config = dict(
    n_layer=10,
    n_head=5,
    d_mlp=448,
    activation='geglu',
    norm_place='pre',
    init_std_o=0.0,
    init_std_down=0.0,
    lr_head=0.00513,
    decay_fraction=0.814,
    decay_shape='linear',
    dataset='wikipedia_en',
)
Each number is 128 + 24 x the weight over its row's rms, rounded and kept within 0 to 255. Layers, rows and columns count from 0. Numbers have three digits each. The size before them is the row's rms in percent of the matrix's.

# q: layer 4 attention query, 160x160, rms 0.106, rows 0-27,32-58,64-90,96-122,128-154, columns 80-159
# k: layer 4 attention key, 32x160, rms 0.0947, rows 0-26, columns 80-159
q0 089:124120155135087112106117127049124122087150115117155155135127109116131140138140152134102157096125125112162111125084142120154107090165107127148136130176151131110081143125152097143117128098153105132098132153173120173107129122147118153129147140
q32 125:103131118127137176109143153118162128121116132151146127114138119114171132143142112155130094098116151197171127123118118135113134123111141135136131109107127137075130162121168109122098158127135112141115132152082132112152146126120175147091198133
q64 093:106111155142103152120103094100135128111154076136158136129122138089135152155147082071103149089129160130172169134134170140132120136174131107135122155161107168105124153117151085151109143113150121147109103156129118153121164181152128127125118138
q96 099:099110109127071119096139170087121128133131095178165140144169107109153154115127119139131140130103147182149162134116100137141141107170127124157143104135142124097118138110145111112089123105136102160115150153124100129140158139106172107100146131
q128 083:110130127174127120126145109097152106094107075142151093140166119120131137093132089124127120128141120140160127133104170123163084123119130103126150161129108135038063144085156114128102114118110090155139117173159126095135110135166137145113153126
k0 098:148154165129167143130113107122135109109104135108134126111136197140064114130117102145132162157133081100112130135144111126069143131092107124165140142087125116142123151140088176105115148175106109121187137110108110127130160114109161091148085147
q1 120:132170147132132133138106137120110144123152137162111123127102096109166098133135106163126094124116142128108112100133161142127122148146115149185134107177139137125156123129153146099171137089105141094089141130146120133130187112125159122150117115
q33 088:104123103111155125144113108124134131114115075143125101101118099109147160090133116155084131141085147130119137126133131148089137097128151135148179082157127141123138122118162094105146143092036113134134114144104147128146139091112141110100143156
q65 097:160134160125145131137104142100110142121146126156111087133091113109165116178124107146122088142112118083116135122122118139124142142109128151182145103170170092140175108158159113108111138104115136140109151147159138144134158120119159146123125120
q97 125:141160116129163129144133135107102123094141129164118112112089071114146095113135119132141113125117151123131139104128099163125125140145142136172119099181142127172176132142137097110131122070096131139104167106132110122150142146129161122127121091
q129 094:129169133129136139108142091121098103119149113158102136115085114137151128155111122152089075161156153118120111136119143152173154138134146133168142131155182093133125089109135100133148121100117097153101130140146151128099220162142187126104149103
k1 107:140146239151110113130117096082135085078155134115195138136143168126052124122113140149102169104126093137160138130134111117118148145130100131175123137099122116127104119134142140144116140146154096164159100117090132125103129132140109130132124150
q2 110:126118092122129122120141109128119140119095116102102157102135142143088135160165134130138108197134109145126139150113132140097154126113099075098077146120171157095123126127084185151079119111115128143172124191103133103133141124153123127128113143
q34 094:139134128111103117082128147087158124119126141163108170167131109153108094117115145176138145099105138155126151121111108139126125080060188106103158129116148103096169138116137098166091161169141132161095111087103125146116145120130133150103154152
q66 115:149148098150120134126158137142153126140118108099083112125155143137085133143153120127159126179125117136086148157136130128094130132128129098118105143121131148091145125142089192141102123132105145130175105139114127101137146168143117118103083164
q98 129:120132111139088127080134142133154120115128101119104137134180119156131134129135132153156115122099169164114125124123099113122145156109171112096119119092158134114178139097137149109084178132124149069110073167119118135120149149106142122130124128
q130 108:156141118118121136108124116132168124122098148109109126122172108111116131120133162137110121126110085131108116111064143101124149153057138119105135124089159131106078126120121160116115160137133114106118109145105120103130119098135129169116145167
k2 110:109085023096161119113118123174131139138121141131105116163126104139183127110117111154145122111107147112133137120098141116131117119125137114043161113114094115140117140135128115126106123134151161102084118120141122125127134113085118130155148100
q3 111:110125110119161160132180178155140157169126149164124146108093086127186103115127115128130095104087161144144143108135166113136106112138132164105153108173138125130125112114163134086145107120110175123081134127128093108119142096099115146122144116
q35 074:107116113153129119110124121131095098132125152107106118146112123126109130135126140151088146130110106090111149126111094116145122102110101114160151120133097134174150141150096152121151118124102125108095178103209165134101095116155137145118115125
q67 104:084120120113122111106160151176153158112124120109104113169114126138162116130136122122125084125080153085146137101108138125155091081138154141081136122141136148141139111118139124117123119118166145122083179157183123096102088130085105146131151096
q99 114:106145110105168143135143115154138137117149126140138126146066109116129090090146110117121112118127133107128128095145110152113093105136151121126132118172122144178147148137140112158142109122150162183104151104156130120138107142135126137126144086
q131 105:108122102118117158101124131149094141123149153156132141143060126146159104126115129145123163144123165147152120118170099155176116093149138146120176135158140092172189138156135095135128116129124137120090167074179161142113150132135156127110139125
k3 102:121161255128113113131113135072110097130162139143146125150117137116150141133136122147114117121152114136144116114145125132155138148108100179215101125145144104106125117152198115133127127117128084152092108112133147165124133129133129159109156116
q4 084:130093116143127084098185151126176134133132135140131155144121128131137149125087120143133151090123117130144099098130131137107119107122133149148140093126172097140122121142167095131146128127151166172084144143149137175093114100137126142153177165
q36 111:121126113125159151111122125133176138129122136151137106138160099099165142126138115150116139121119151206188102148104087119129144123077143133139158096109144137093138132124167131119095162154144114151120111160082125113137135114117164139096178113
q68 094:134135122141114123125164132116181120131147088106102133156164153126132134117114141112144135088134126144125138095115133114075124137104136111149132118119127131125129123127160126118160132175122184165098117136153117141104078159145095162125130166
q100 106:106121118113119157111161173117144162145107094162129131100170118148160156074138148130173137082090172186145165113120145166097124165143160114152142100136150148139171136098177126141116118132090173122108140138113076144157149157127154136120083132
q132 080:124123120164151150132165136117177099143115090129132101158129140095151146127058109145127142086159121176135124138093170126117137105085138112163141158085127096097114136093142128107141113115112129145137127125125118075133079118163173133141162125
k4 099:134164206101163145137095118106104110093122139134160110140122143130134087150097142141121107165119113105114126112118136135152131097132090121137139161151131119134132123129170130141100154121131121107134117107129146133134160130130167079117096117
q5 089:159139109081124156140156133187096146150110145127117150163118065132152122103143146108100132134088136136156097131121101150095134134159127143089160102121110142135131089098145116101148140143124107120078099129120109111109125130120150128138130115
q37 085:144135120127120146111133165108149107124121104155155154160135091146154145089129066146122133124147137136091070123094110138083113098094157109110122139129126134051110123096172098135112118143135127119119111127067095121122128109116133175128156150
q69 095:115136098119166148137124118174079129173152171124132125152099086138163120111119118154096129152158115160133130154133154138131117150126093158096128121115131142129120098122127113126108126080170123151096105112097121110115099142163127159138141118
q101 116:123141100103169149158094159133092118127110157148121154150080084136138068129115171122109143132155100133105121122134148138073120112119127118099150138161114115138105108140138098172131125118175096163104117100126107154153115122153112139125139135
q133 097:114131128124136152136143152151101133142117146157141131124075082149148101156092145142093115142201131169142113148121131154090102142134106118112126108155132140108124125103120116163126139123126103153112109108076155107116126121163147177093154126
k5 091:106162227166108124126134131088143121116163124136177170144141138101108115131147137154135096126131106115102133110143099139132097128108107165194091122136132103130133131146178129127146113143137123123103140093177152143106111123122136145138135103
q6 090:114132118117115141136152111136130110129158111132107158061125116130125147159128131112115114111184115130111137133118076117101143158135126137141104102138071136120131126128120186101120128147150157134111139092109153119151125133101111080168132120
q38 136:141115130135146106113119149132176119118130117146120128181142097121149137151131129145071126132111137166142079155069101137149139102059139124107159107124124131107139113143143126127097137168127133127104121127139151110104147115131167147121196144
q70 081:105086120125129138127128090132142133130152167096109129160160147123114168122088150133147095117158107140127121120106105106128116133098103154159108127116125143098158106153111148076082124156138151120107125131132153129129110091113119113116135146
q102 100:180140132132150106135144129114123113108114149089106125126166148138098109180108170156103134149120102106080102110105143100143134088107134150141111133106133115104106131160095158122085130162147128084101122148155153102109098099090123096126142163
q134 089:111127110126153129085107144105179123105103112142122110120174091124130172149108137110118116136129154139161072151061116126110138094069116111129151127134105118099128155093148162106087132162120142108127152104100176106130130141127165107124161158
k6 101:136143114163150109124134143177124115177099120140140122155123104105170108125157096170143131128092165103128153111124149157090124137141128111077121112137113105107092137120101096150163126108100122122142103131117070119118142146154147136130117085
q7 098:144160195108081122109104151102143140133133120159164096153124122127128132162155151110119133134146121129146126131140113144133094103095117144151129135135121139123137122121140153128159135146140101126139147106142139189089142130107136136144095121
q39 107:101127125143151125108108140143176071115122091110165109144174101079145129126133112143110098161183141188159105133089154095117144143111126103124113099118118153076103158099146116128103144143124097111113137149092137122127106129142150138119183123
q71 110:127139170122134119128112117112145116121156107176171097114132122123142126132146168103105118127180127124164122128139115140145075137111103145136123148151146132144142157132139163139151134092121091147128141086129152165119141142126100136141102115
q103 098:119116125104131128117089172106112106084135135158166129136152127096119089151129155121134133162113141119144149119167146135142121131125133146152118141154113105091092151115137108141153104123187092136127143095169094177105117129090123126121109118
q135 094:122164135120131107144095158114183087116122135120156108130137118114140153137095122101117131172186108154168113122086153124175099122092103104143083125127148146091097124139127111138119168150134126125142110121125157099119104112108114183111176119
k7 105:118147174165118159140120118101123088121142130086127160095126157115066131147122082136132163118102106140103115168114114110112177114146125099167134119085124122120126116134063108111095140145123129129176126128103108107125139147124159124117132175
q8 091:131119146157178153117132123111113098149150135135077139105171145133104118149115147105116147108167131152136173140147153115136131084151090114147100155114141155144117152121098146121123150145138166140159114139124144113157113127166146113188105148
q40 093:121126121136152115147137123125158153139104142146098144149113143097118152157117138137079100139165113135193112147122131157152118143109098143113131120118123155119104095141121084126110122159119121158129139090145136139088139116161148119139172136
q72 099:094103141157137182148160133139128130126172125172076131108155122116112119116143094129115163120152147160132157136168155124172104101147091120116156126071129147149127127128122109107122151121109109118149127128109141131150168092163121147161122153
q104 111:107100155122129144140155116104170110130117136140080157114175154156098120161086149114118125123174114119133142134120133103135085087127125113104155149091125119119081119131101147134129140161146142125136134119130161115142145120141105113166140178
q136 092:113095129117165095116111110098188122149101110162102079148169129110123108140158138114103147095154143137182103119109125112150135095135111123117136126141120170135094150130112159116126159152137155146165135153109154126153098129152131146208112138
k8 097:168112045096100090167115125193130103170084092092158112106126132124108123129166150117129101132105149101120117130111134124125134127123175114078113103117118123110128097148053122086132110121107122115165129122122115131110139152097122122107134093
q9 116:099159190142077179132120100101129110113156110150147141113121134131117111121126114127129170141161119133144137092143130120124169124126162163221132139105133090121145162150144135119126125128129132126141135100159161150113163152120151108097122115
q41 070:152106125110150123108125117134133147119139125169085113177119115155093094121105141129092175127109119093106150141115123110152111129140143122105153156149094091126162127125127106122183114183161138109128148106166161153093156149131117133132114116
q73 113:151155193111105166121102118082114120065125125158145119120109138153106095136115140125118200133138112125153112120131128130142156106138152163177153114128144070091143127161136084145097128150144098126124127138150157166111176111101150136086173116
q105 107:143145180133093130134135098102142151087146132126105110153114139136079093150101135128113157131143088112146112110082111104172130105114134173160108149128144094112147130168119140129144112176118099137127134134155218132083127122116169132113154118
q137 090:135162146097127150092082114122148149117100159140119144133130117158100161100114138094152161145083124037140145118131115148165176116155138143137151163148129133113094121128136147125148118165147142101150137097177096169087130128079120120099134119
k9 103:143102117144149106136113101122142112123134118089162106113156142126047134137136124132122147127135134148117118190129125120119144139140127069120164158134112163142128140112030168138134159111113109115179144139107103125136133150177129124129088176
q10 095:157146117142103135113148175093150140121119160181122137118153129106177114120161108116108113131072131102125141074145128117135148118172116141112075108124143138105084108135167134091087158178155156149117122143135106135137129098104097125116150128
q42 084:134128118120076130112135114107177068113108112140099142172132110139103086088121143123110136133136102111099110143052110115105125103088139101121110146075176139099145124117125154111176103135153141139132142117122139113114167123118082146144130142
q74 103:155148135143118150165154171107134132159109165167105151143175148116181153135123097134153120156100108109089133122140149131144122105164087150108065126133135142111112107124173142081123151124132133131122112124163124135147144093126113105116131155
q106 116:133128107100115148142111138093128114133108137157116142128114148100148145127136105082128107134122106114139124094126106127095110174139103142093058123141103143099139099141144097116168117134146073166149162085162129122120087134127118103121125102
q138 078:193142137153139141156158139115156137136115125191137093139160126140138164098138121110119175118145151114073128107144136142135072137140146147100105094087145146132122105129125122147141134149150140127143110084112115125075133107151114136121136136
k10 101:125174255127138128125097122097148105119163101117192123108096129118094127110130138127118137115143128115170115138146136126107159116122115114216181125169123098172151126125131103156121114121107118140140127116095150148115122144140170150128125137
q11 092:119156133144130107152138151109160119116165115112137158127140083155124131123129123135120086123117170151112157109077136145135138144136153122137099120157093151103143126114112121136206119104087129157139096135115133124116176139195135099135141121
q43 109:108134132133116141116136160142147123136124094136144105156139109087139119077135076151155091158152142143150098122054121118127165118110142117124139088121131155059114114106135093136135122158126094126121115153096115088116110124119132148115183130
q75 088:148138157145127133144122147128147114159165109097124119165150120160117127160134133116137096107102160145114119117106139121097126153141153094144131151149101131099133127120108085141106098142105065151118138116147132091134160159165136146129125111
q107 101:109110145168147122136117157144133105141131127128112127139126103159112078129095174152108124126140135163135124142089164115080121183118136119120156135151160151108147115116113056173182130128136064134118145131169147111118148108150129124124169096
q139 097:144135127146144112122145112103162127102131142134134118126131106116150084119126120179118062120137095139132141133066141107127163139090129081157177158152137124074110070102129131131157141121128129149153095137099125089144133121142133155134159115
k11 101:094101083097131156115126124168098139118103140136115115134130165117106107094118131152128146157147080095144107162164106128182164111125125125109112117097120127124143138121098140113093148153150159086157139138125130135127103129095118128126131132
q12 113:146111150126138118086138152135127124134139137171136140116065109125169110161133131141063110132159164158158131078111172142135107132095131178129150117151127107118171122134159167074146138140139140155076136132118152131089150137118137116164138125
q44 096:128110143101137102095143122140125098118120100109125119130137139117107165137167046109182091141207137089088076092115122125164121139141134101132107112163105145093117106138116130136184075154106116154142171132122133133117107138103101151133121151
q76 100:148150159122100128111129154120127134116142139123139160113083112132153115107128123111139120094142132073130073059126149164150142124099141134138151125135131094107151122147177144090137118151103100130106124082121151165127113103112110140165114124
q108 125:122131153104153121124144142125128104109120139153130077131057113131123089129152122128098122124189121093143100119133145149145118104109130133115162108161150132146122109151128125125176146155138124174105143120104159122128107135131068123193108141
q140 107:134074134113136139107118136149148125134141130151134112144123138109133111128167116087067130141178165159106120115153120134166115114151135133100146128154092155111141106148111130138170108102124145147128151114100164124117157159133126138145117104
k12 106:122174228125128127149118147090124108140153099129169144137137159130099121121146123116149176126120111110151158159148135112132131136134132145237100153140137141120105124114125091190130119110119113117163135108124144137125125146101118151113126140
q13 099:107088116151158151120149141124073134157169107145131196119080111109140126160125171101104079174138123126175146114137134137128110106118095149121141110150121148139129114135140115116117139123124125142099135142115138111132208139152129129045168111
q45 084:111129124138121154121169138119075140150125124128118173067097154151083135135130136093188100090133136076109155112196098158135101142155121145116100147137118116123139125115136105142141102112140150133129138113119131142153156154121136146130117133
q77 096:084129130119130161123112128140083173172170138151144151105052089145135121126127150063122115164120126105151144138143137151105108138127120137097131099152129128166154138145172127133098150096136093120106123124084157144155178131136182107108120132
q109 116:112122117133129127132125172128103109155142105157132145116062122140119124163116153100122105159103119133166114154159075119095117096126124123110134098167154113140146131140158111164107151132171122179118158180093167128174171160134128133103144145
q141 100:100100110172130165123128131149085126143166113133149146104095124137136094133158149108108096163125165132139188141187111142130074140156128149100129123182107131127162123095134090192106108118130106171129145119119138154132200144153136124109137098
k13 097:129181211117088126131115100085126110095129143131154117145156127133104115081182116147134168102157143124117120076118127131136122131128123158212102144104143125121139155129130156123142110124123123124121164144155118140128092105116087126177124135
q14 086:120099111096155164154136133132112130108103110141156109154128122133105099104134111127135167180143129129132163125127139170092104150124145144125114116143115131155160148112097115128139118090119101138115154098126126151120086129127127117084113082
q46 126:113134142131137144138130125128103125125150129120139151071119135152116125107098162122172141103118126106090175096173153109100110148172139131145097141144147122165137159105136141137138144079137143135133112153118137169149102110112100116130055111
q78 082:127096110067154103126136165118118137098112114112142141087135111133109093094093146121105121149152086089114140118116114116120118125108112091108156080131116096139112145120121134147133144129124135107148134118130134146141065127096077132094075112
q110 101:137122127154123163134140130148103155088110129134129132119097090122144122096093126123115141113115135153165152146104151114103134147098105109121161074131107118178152193108137124125110162091135132111120120146096139124145104116106129149103123105
q142 088:140127112106127126115170134137112080110107142069129190107132113153112095149151153130124112101116109138120139144151150138090122147169126150155086097121158108147090140156113143094117163096156133105120123167112098134120086127061083133143080116
k14 098:135123096153122138121114104162118165125148157139096136165108120139158129137119162118144094116112141136120102130117090120151084150133151150078164183138133140149143115146140154141124141128124143129108153132133126113180147125167151120169142159
q15 083:117102122121072099112140131166131141190126109143128149109151145121126119178114072102133131131153113117099166117162153114135160125144119111120119094115097132111130154152116128137144099137171172088144103196141121076159105136110158099134116082
q47 102:142120137099136087099118139124136107110143101153144097199155142128112114135125109104113161151143128089095068158083146115181126138118124125133134137155084117148157102147124131122170092182145138113133143123186157131112102120104114125156131146
q79 094:162105133110119064107136126119111115135111172135097128159184137159108128143113101156151158131129115136083085110119149107157122116110115183136125115116138106105129123171097109118159097137161142073127135152163145105113124069103126171103173120
q111 099:166109154111118097144130099131138127136141149105093117165146163127100103188146096135102140116161102095093088133110148111153114104101118175115133146124129085107138134161115155141157112190158157096128106155167165114104094074143108138135133130
q143 080:122145145088113124112133163115135145123141136124131119110173114144122162155121113116175148158070127089107096120141102127150147091121112138131116120133113151140153133140127167095145106140142157076138129127143157129134109114091126144114122149
k15 085:116160089158171098152158129167145121148114105115108112136117106114213156098147141123138109123105170146168142151128086150095118153140164113072125143130123154128134115076186128112119158122103101150132128086115103136109106139131122136142112158
q16 118:103111076138126107170090115114143136156101125130138079081157134182097076129143130125141156155178113131100136163116117129143144174126147082130141137141100109095125142130086132184140096089131126117185139113151099138135127137134130156141151126
q48 092:095127121127150134113143130115182119130093066149152093158152141117164133133156118141111113142114137155156090142075142145128160108089136112140171088102109140086129127116139106121101108131081137132136145154089147088150121124134175133107178145
q80 113:126087083120153120112114111109139096151104113106140094087165162119073119147124126141125132153176105111113144124090128106129166176106119060151117138109107152103104118128059111136093109119107128125185154118132089112092145157115130122138132106
q112 110:147112108161133142120116102133161124144076121099129083093166142130112135143106158159134140148160128144099163158096152109142176165112140088142167141085089121091050106110081115128125112136120172104175123115142117118126139112146129102137122133
q144 112:095125091123144122116104127117176106110099098099123070124187120102126122124124133151141109144134104125129123141053139108129141119079120069147133125086095101079105144115124142103095125123091145100150147153150131112144114132116146149127138136
k16 111:135114007112160110123168150214125160150099121116074158158111126113168151095130115129124124132092130112139140120133122132148100121130107119037108112121113147151133109111092121092130138151130159127100128140119130117125121117130127122121124117
q17 097:111118148178122139118165139118119078107191115121144088125161111136115192152109122135120121172124121122104123166149088116135093141121149136127153130059137099140165131110148122085093141132138115139127138159127104140149123143113118156097100139
q49 093:127147146112147130109145161125105113090109136117145106157158111138138120145170119074140143147106129088118096133092108151159114104111089111098141123135088125147122075132139196142161120154134162103102111139173152111109128139130183154176140140
q81 087:119105142137123171118141125126138106094169127141167103206129099143090160098106177118112130158117142148133109148134081128125081124133157161127137144112139123120148117102113125118110113183146151086090130144118066148113108119123145134147143112
q113 107:141139152161156150121152132125130114106186132085151103187150140137089148156137112166098133160121104109112084135126145118146109099085133154100117148114144089123127112112117139141103136162160137115104111140153118147084118117123114137111156127
q145 091:101139137144168138091158161153122101093161134083121103115145118134128199111154123132154121168095119137137120112125118156101126103096110095147114115121098124136174096138137127103096130149143161130113161160150130111129108168062164092113108151
k17 097:093145092114150105116107116144130123174115142136093145112126144134134103082147113167149124098176147159123141116117134143098160112149116084124094136151131120133118169122072118167167137133115121159132132118138127147108137130145129079160133116
q18 089:102113110150112104173113154154092146140134124094160173121092106086118114100101113110122134188137129165139138145164087140135127129160123114124109150119120128141140123110099113134133126109150130110122142149171134116120147164150148151142124052
q50 123:086151120126127109093138188128154122137097103149129096170135106113140103115125103136103135152159133148180066130084128124171146134075117106113169109135119096110140128100131113162111130171131113120118138142128157099154105124141169161124186146
q82 087:155156121124131134167073117141122138152161154108129114153091099140091096118084155141137144131131119152113074129179082132106120152124126126138092180146123083134132105143079148168131129109136095105097135098188132135091105142124133166131123093
q114 100:131121124124120113122104121125116131141113153106125142147099145100111094131108161146098172149148108165134084148145114099093128133096133115125111181156152090123118137134125103180142176159151119115107128152178183128129129115137126119127158145
q146 110:085132109114146117142094142135156132100112144135123100129122133085156089125116155132113161131151118167157104138124098104163133124095080102146142141149117091138136172104121122122127157133094132122124140161162169076166088097174142196125148126
k18 103:138131072136167160096211109181123129131113130130087155127118135149178152107144123144129100102134113089103155122093130120135142115079145111106152073168132167144126104133129131120130133140104167116128137129089123138095107110143091121128129137
q19 108:152169160116135187131116166137114146128145131116122132072134104114154133097097170118143118105108167151162076115166094108151125122073127125142157103147124105126130107120173125106147164156122099159102106139156092139140143138132136119086158173
q51 066:178154128141130129157110123139111170127087156137129086114139110151100140096150082074113154114151138090106088150151119127112165129110151131150170122134113138122128111168126133138106090148118145125148161092139118109156091107112097156164153181
q83 099:137192151106148155123088144131103129107167154128154120135084129093123147091114132154123143104132153143165083093174127120143132150092133118133124113164164113153128112132152108110122157149152121192110101116145102125108104111134162105120153110
q115 136:100177140084136150168109127118132145117131117157125099105082139138099111100139115093164151122125130108129119117152096135170118126099127107136147146198099096125167118156127091184135120150103129186136145117149093129154112138172109141102107143
q147 104:086125137179145159152094162152100140151143136156106124093093125120108143129089150129115135146148160156145131140174128119150142111104095125125116130185116136122157115131124084183141105133123104151141149094153141099131119152155128127124154107
k19 104:118114184163104113155115106070121079107114114152162118113131147112062101152141146106113160126155104142107160155110143126102164139160110150216110136094143151145155178147098125137110116110126113129174164130093162145096125123132106138144109123
q20 093:123124125114106103149128125126102094189149106147143092140143114126149113119131126151078129119122133108144148145125151115080126115177160137165133122144156125169112136109139162144105153176123125171114118117108099156142126117125110144139119103
q52 102:128124132094070130128141097147132090118148098103132153117121157124077115128127159114162137155110106077092190097147136095132105145142116103140109136104137154111113135109099131114154084138139119185137161129154129151125108122124092115119077128
q84 090:100102140108049119166128139123155104154160101144145119163144103111144126124106132144097104125117125113171145145143079115119112123143117124107118115136148091166109139096162137116104166169134079090109146135136123169128138102129072162117111151
q116 116:101107133100093096106156123125140098163101120142129123133124139112116106138120167134078132143186110115157147151104137089059112106137126117146121106134134116146094126128121159128143146156159114172138151120122163133102106107124081153157117108
q148 085:121141127076089085147137103123130089127146108146129139130103122124114122126159159143105163112130099107114180127148125122119120115179117136140121122107137106159068161168102142090130100154108156133152165126114116149093148107093086182123107122
k20 097:119130152126147127086122143104136127124131144135130144087092174150083120161142109093146156109165135126137099131128122141186132140125132121166143155130118133087170101156090108127158084122104120114196129122120129104155133158128172132138131151
q21 086:152114157101073150178102136104127136116082080133101169108149129169120159140129098084139141132148148133111059151130123099133106145110122111157124134148112122148110166124150122115101132151117118134137159143126158138163159139160113103135163150
q53 095:130108135122128130156075152161162149138128132146145126130131091119188129116120118105086109143130150169162082140107139128124164145109123135144149092138110121134122139142149105121089166124098101125110126141138100115150113098145116124121205153
q85 092:184126168126128144165115164125131100119092138120100126154136139174104112164118097112121146153139132115137085144146146137090113148146134130167120135132116081138133140146115104089083134154127106153136161128149161118130102139132118077109151150
q117 094:168095161137125143172096143147129147167090122141118126137202134159144124132120130101104137150116150141084074133128171115123129088133124135152108139114135106125116166139137131109129121158092129103124114165166121146135124084153117097110152199
q149 088:149109112131159095179076140112152149145114096131104119148160097110143147130111110131107138097108132156168097153106147082094130134110115123147125157135112112114102157095150159093099160132098108120135113184121114092124092093175092120115166122
k21 088:125117078157164106147132127150146127135146119099134112088140149072127102127102123104115132145143102103163161121107108126130177128104137113076147126099142127109149107143090153100159140121125129111197129153101091082115120129110121132145083145
q22 115:088157125177118124156129131134102153170126134145128134125118109136174096093129137127148117115133117159146122112124167125137114105132113168137106161097146092147119102145169103118111118141135129131066146107151149133098118111145176146091181066
q54 078:144149103122121146132134168115129118151118140172129136157125099109150113113126134148095143105135091141172100120068106119128138113046115117138144134085131122114135093124160112136134119155147107158091168130107125118142132105118161166144170144
q86 114:092142140124106173146110166149115149129134127169120127126119118139180096120134129144148151109128115159163095137112156129125098119111119166108114141118147105147138105131173108133110133145158095108059157121155153149100145122146152200094170110
q118 120:082141121081121147156110162104112129131126143166126151103071130130108069109118132098128144115133111139155134130130130144107085132105112134123109153160137110158138105141161124177151104148147110141086176107152126156132136135154135165128138106
q150 090:131142129166129150128134119108089111165119149156139124114096129161145110117088098130148145134149149146122129130114115149166124076123138129141141131149123090134150093124145085156127096119119098171125157067159146120098104143174149142109161102
k22 104:144168255117138116102121095076129092090144133131165142141121137116067132142136136129117126122132119114107154124153132139129125105134116145202139111155152142124134150130143131115120147111124124152138116136140125144114133147119114101140108162
q23 083:124153127156080164116177107127074117129108086101110113146140111134123090162099161128098122145105115102118071146102152149134119191136144138125152131112129168139102160150130158094119099093136163116089128121177134106139125123110106168114129085
q55 065:121134121128144107172101137089137146104060136159130121129110100163133172139138113139108136132137167122146141171117129146141140141150135151097165143137127114101100076140142094164142085128126127105143100100055106133114185123157115136146191147
q87 091:105121122120120159125119107153118183130153114148154140118146092158158114135107176129084159159100135130161092172134064127146109169132139143091158131153131103124159151127161157104114103101141132143099070148107116141140163126128114160124134119
q119 094:110116125165130142192124160127105121122119154138137145138070106163134082161103149107091145157114098090105105178137120133143119129133113160143138115151150119148105119150127139115131083082138121108096137118155124124125153138116096155153148138
q151 093:114147136153112148139152108121102140120110062166153147085106097159134123188086139131111111146143165147143145177136118168108128178130163149116150130140137135123120140082154118187138087106097118133115106122110118139109181164131143152116137104
k23 085:132142220085135086163119133094119114125139133155163142148099129100110139095184099143159095085162115153117178070138166135093127092120126150175099098137121127105134117112193105132136136172149119135114150116124107121126105116135140111135112176
q24 085:138104101127150095104132111162116168127118127113137159172121077111156131097174170103170171132157143112138087115151088134131112132113139136098153140174106097115127101133127126127119111143141142119113136107106152110161191110041130148135149136
q56 116:116134118163151138101117152129168138122131120148137130124137087126156145115128126168096125120112170189184102140108100130109135129108157131116156105128135121094147144123175111125068160150132144121108094133091124124128154121148184127103205114
q88 085:120127102129144124129107082162124151140152119103100121161100089104145146129158160094133141154183139092148147104157119127133085140110124127089124136135115118111146136165151138137077116123185163149111106126111162123140126173075129109124109136
q120 088:118137092138171140122135206131108157124063115168152142115121088121162135100132145110154157137089152126138181105165162146106132126127153100135132131140129102097134170129175120119072114155139153160113114129129116136180139122092158134140154136
q152 085:091096120144158144128078146123126143112137112149132146138111100111163156114079160149136139142162151146193115151111139110140090146100118114113135177173141079093126135076158121142084132122114114128113096112137140134176147090168179137110163117
k24 088:107169183137140131129145135105125104126116152117151145124098174114156109159096104141106104135101085129097134102102152139138132114122085144184111105107110139136120122123182136133164159135121108132091119134138106128084121100172134155129152092
q25 107:114109076099134127138140174175141159144072107163092120149074104165142119103128154148116137116129144092121151122086127112138097119088141143067159103120128115107108129097112133123145125142102146123119126119113097117148149111126097180133166104
q57 097:130134111145153172118110144155144136136126125143146144114142100102176125115133141140124134131127154201153101113137103091069145139123164119129143107125070133045098168118161101124097179117136135147108109154097117118164116120120150147088170119
q89 102:084135079100139131153139141186115129150106098164076118153081121118126142150141127121118101131137117073131157117108160124177100148095125121070153117105107154101111115135107114130131115119154138151123122098108120100143101135125098175107122092
q121 098:065150081098147166132144141160109137094075072176103137153105098101148107107129123100157108110111149139093179120122112120146134125125156085116178121122098144102102166106144105152123127133115164155124145132093106119207120136145123163148133128
q153 097:114109086128173122125113137158154116142105131166133104124089146119162098091107174148105124171158118148147101126111159100160096132102136133123173145130107099105104141130128102118140168118126118142134103119108158115154148111184101184112193108
k25 098:137132159135142101133151129126100166144129169104172161143105139116226125156112120119125107154110122119141138108135126137140106129141099186165085117157126135127134097156211125076137121141150144136075128132153154133077112103101147112136161099
q26 099:162139128134155132117136184128097105107145170145147145142103143100132067077132110188142164146112130153129100114149102145110141115153105164140126142158176114147148104148126095098172158105083090163122145099103102120092142093163133113154154135
q58 101:125138126154145140113119172101154130139119138154132131136123090117162104094071146182101144102093127184159143138112109131085143071088150104120138124131142108090131161096166127132112178108120139138112095159089106104155135118122150159087166135
q90 094:148133123129162097105127203097092094181149150140142075151087148111107080123118080152141141146115120140106118120172157158130169135137125127142125116155169121142133107161133135137118152116100105188125143101146101127096117143155114128141133118
q122 092:109151139116141123091129164136105148106107140140115093107145149111123060076101123178160182111103140166122114107135128114106161134127140085140115121156145143127156121103126125138140174113095127142124144144125086121134109125178138148128112134
q154 096:105129138141164125126125141119161101141138179132108087171116159106127093127092131166093136115159089120151121127116172098130146102109102109130123159155160131094087104135111129102149169116098090143140097146118109085114071085145099173128155114
k26 101:087088107149134190154100064159174151107104105101113141132138094140086156176111161110093107141126124097137121162101147112132112164120116103111155128099069115124109128144063145167110112147170151083162114158144157150136141132106120116117115133
q27 096:113121131170162154120120141131125147133182124142164131149134108119126104134133156114122211106147144125146150171192100146164157172127138133162153092178093103133138121082146126168165125132084136121161089127124151150147119139106124152113128102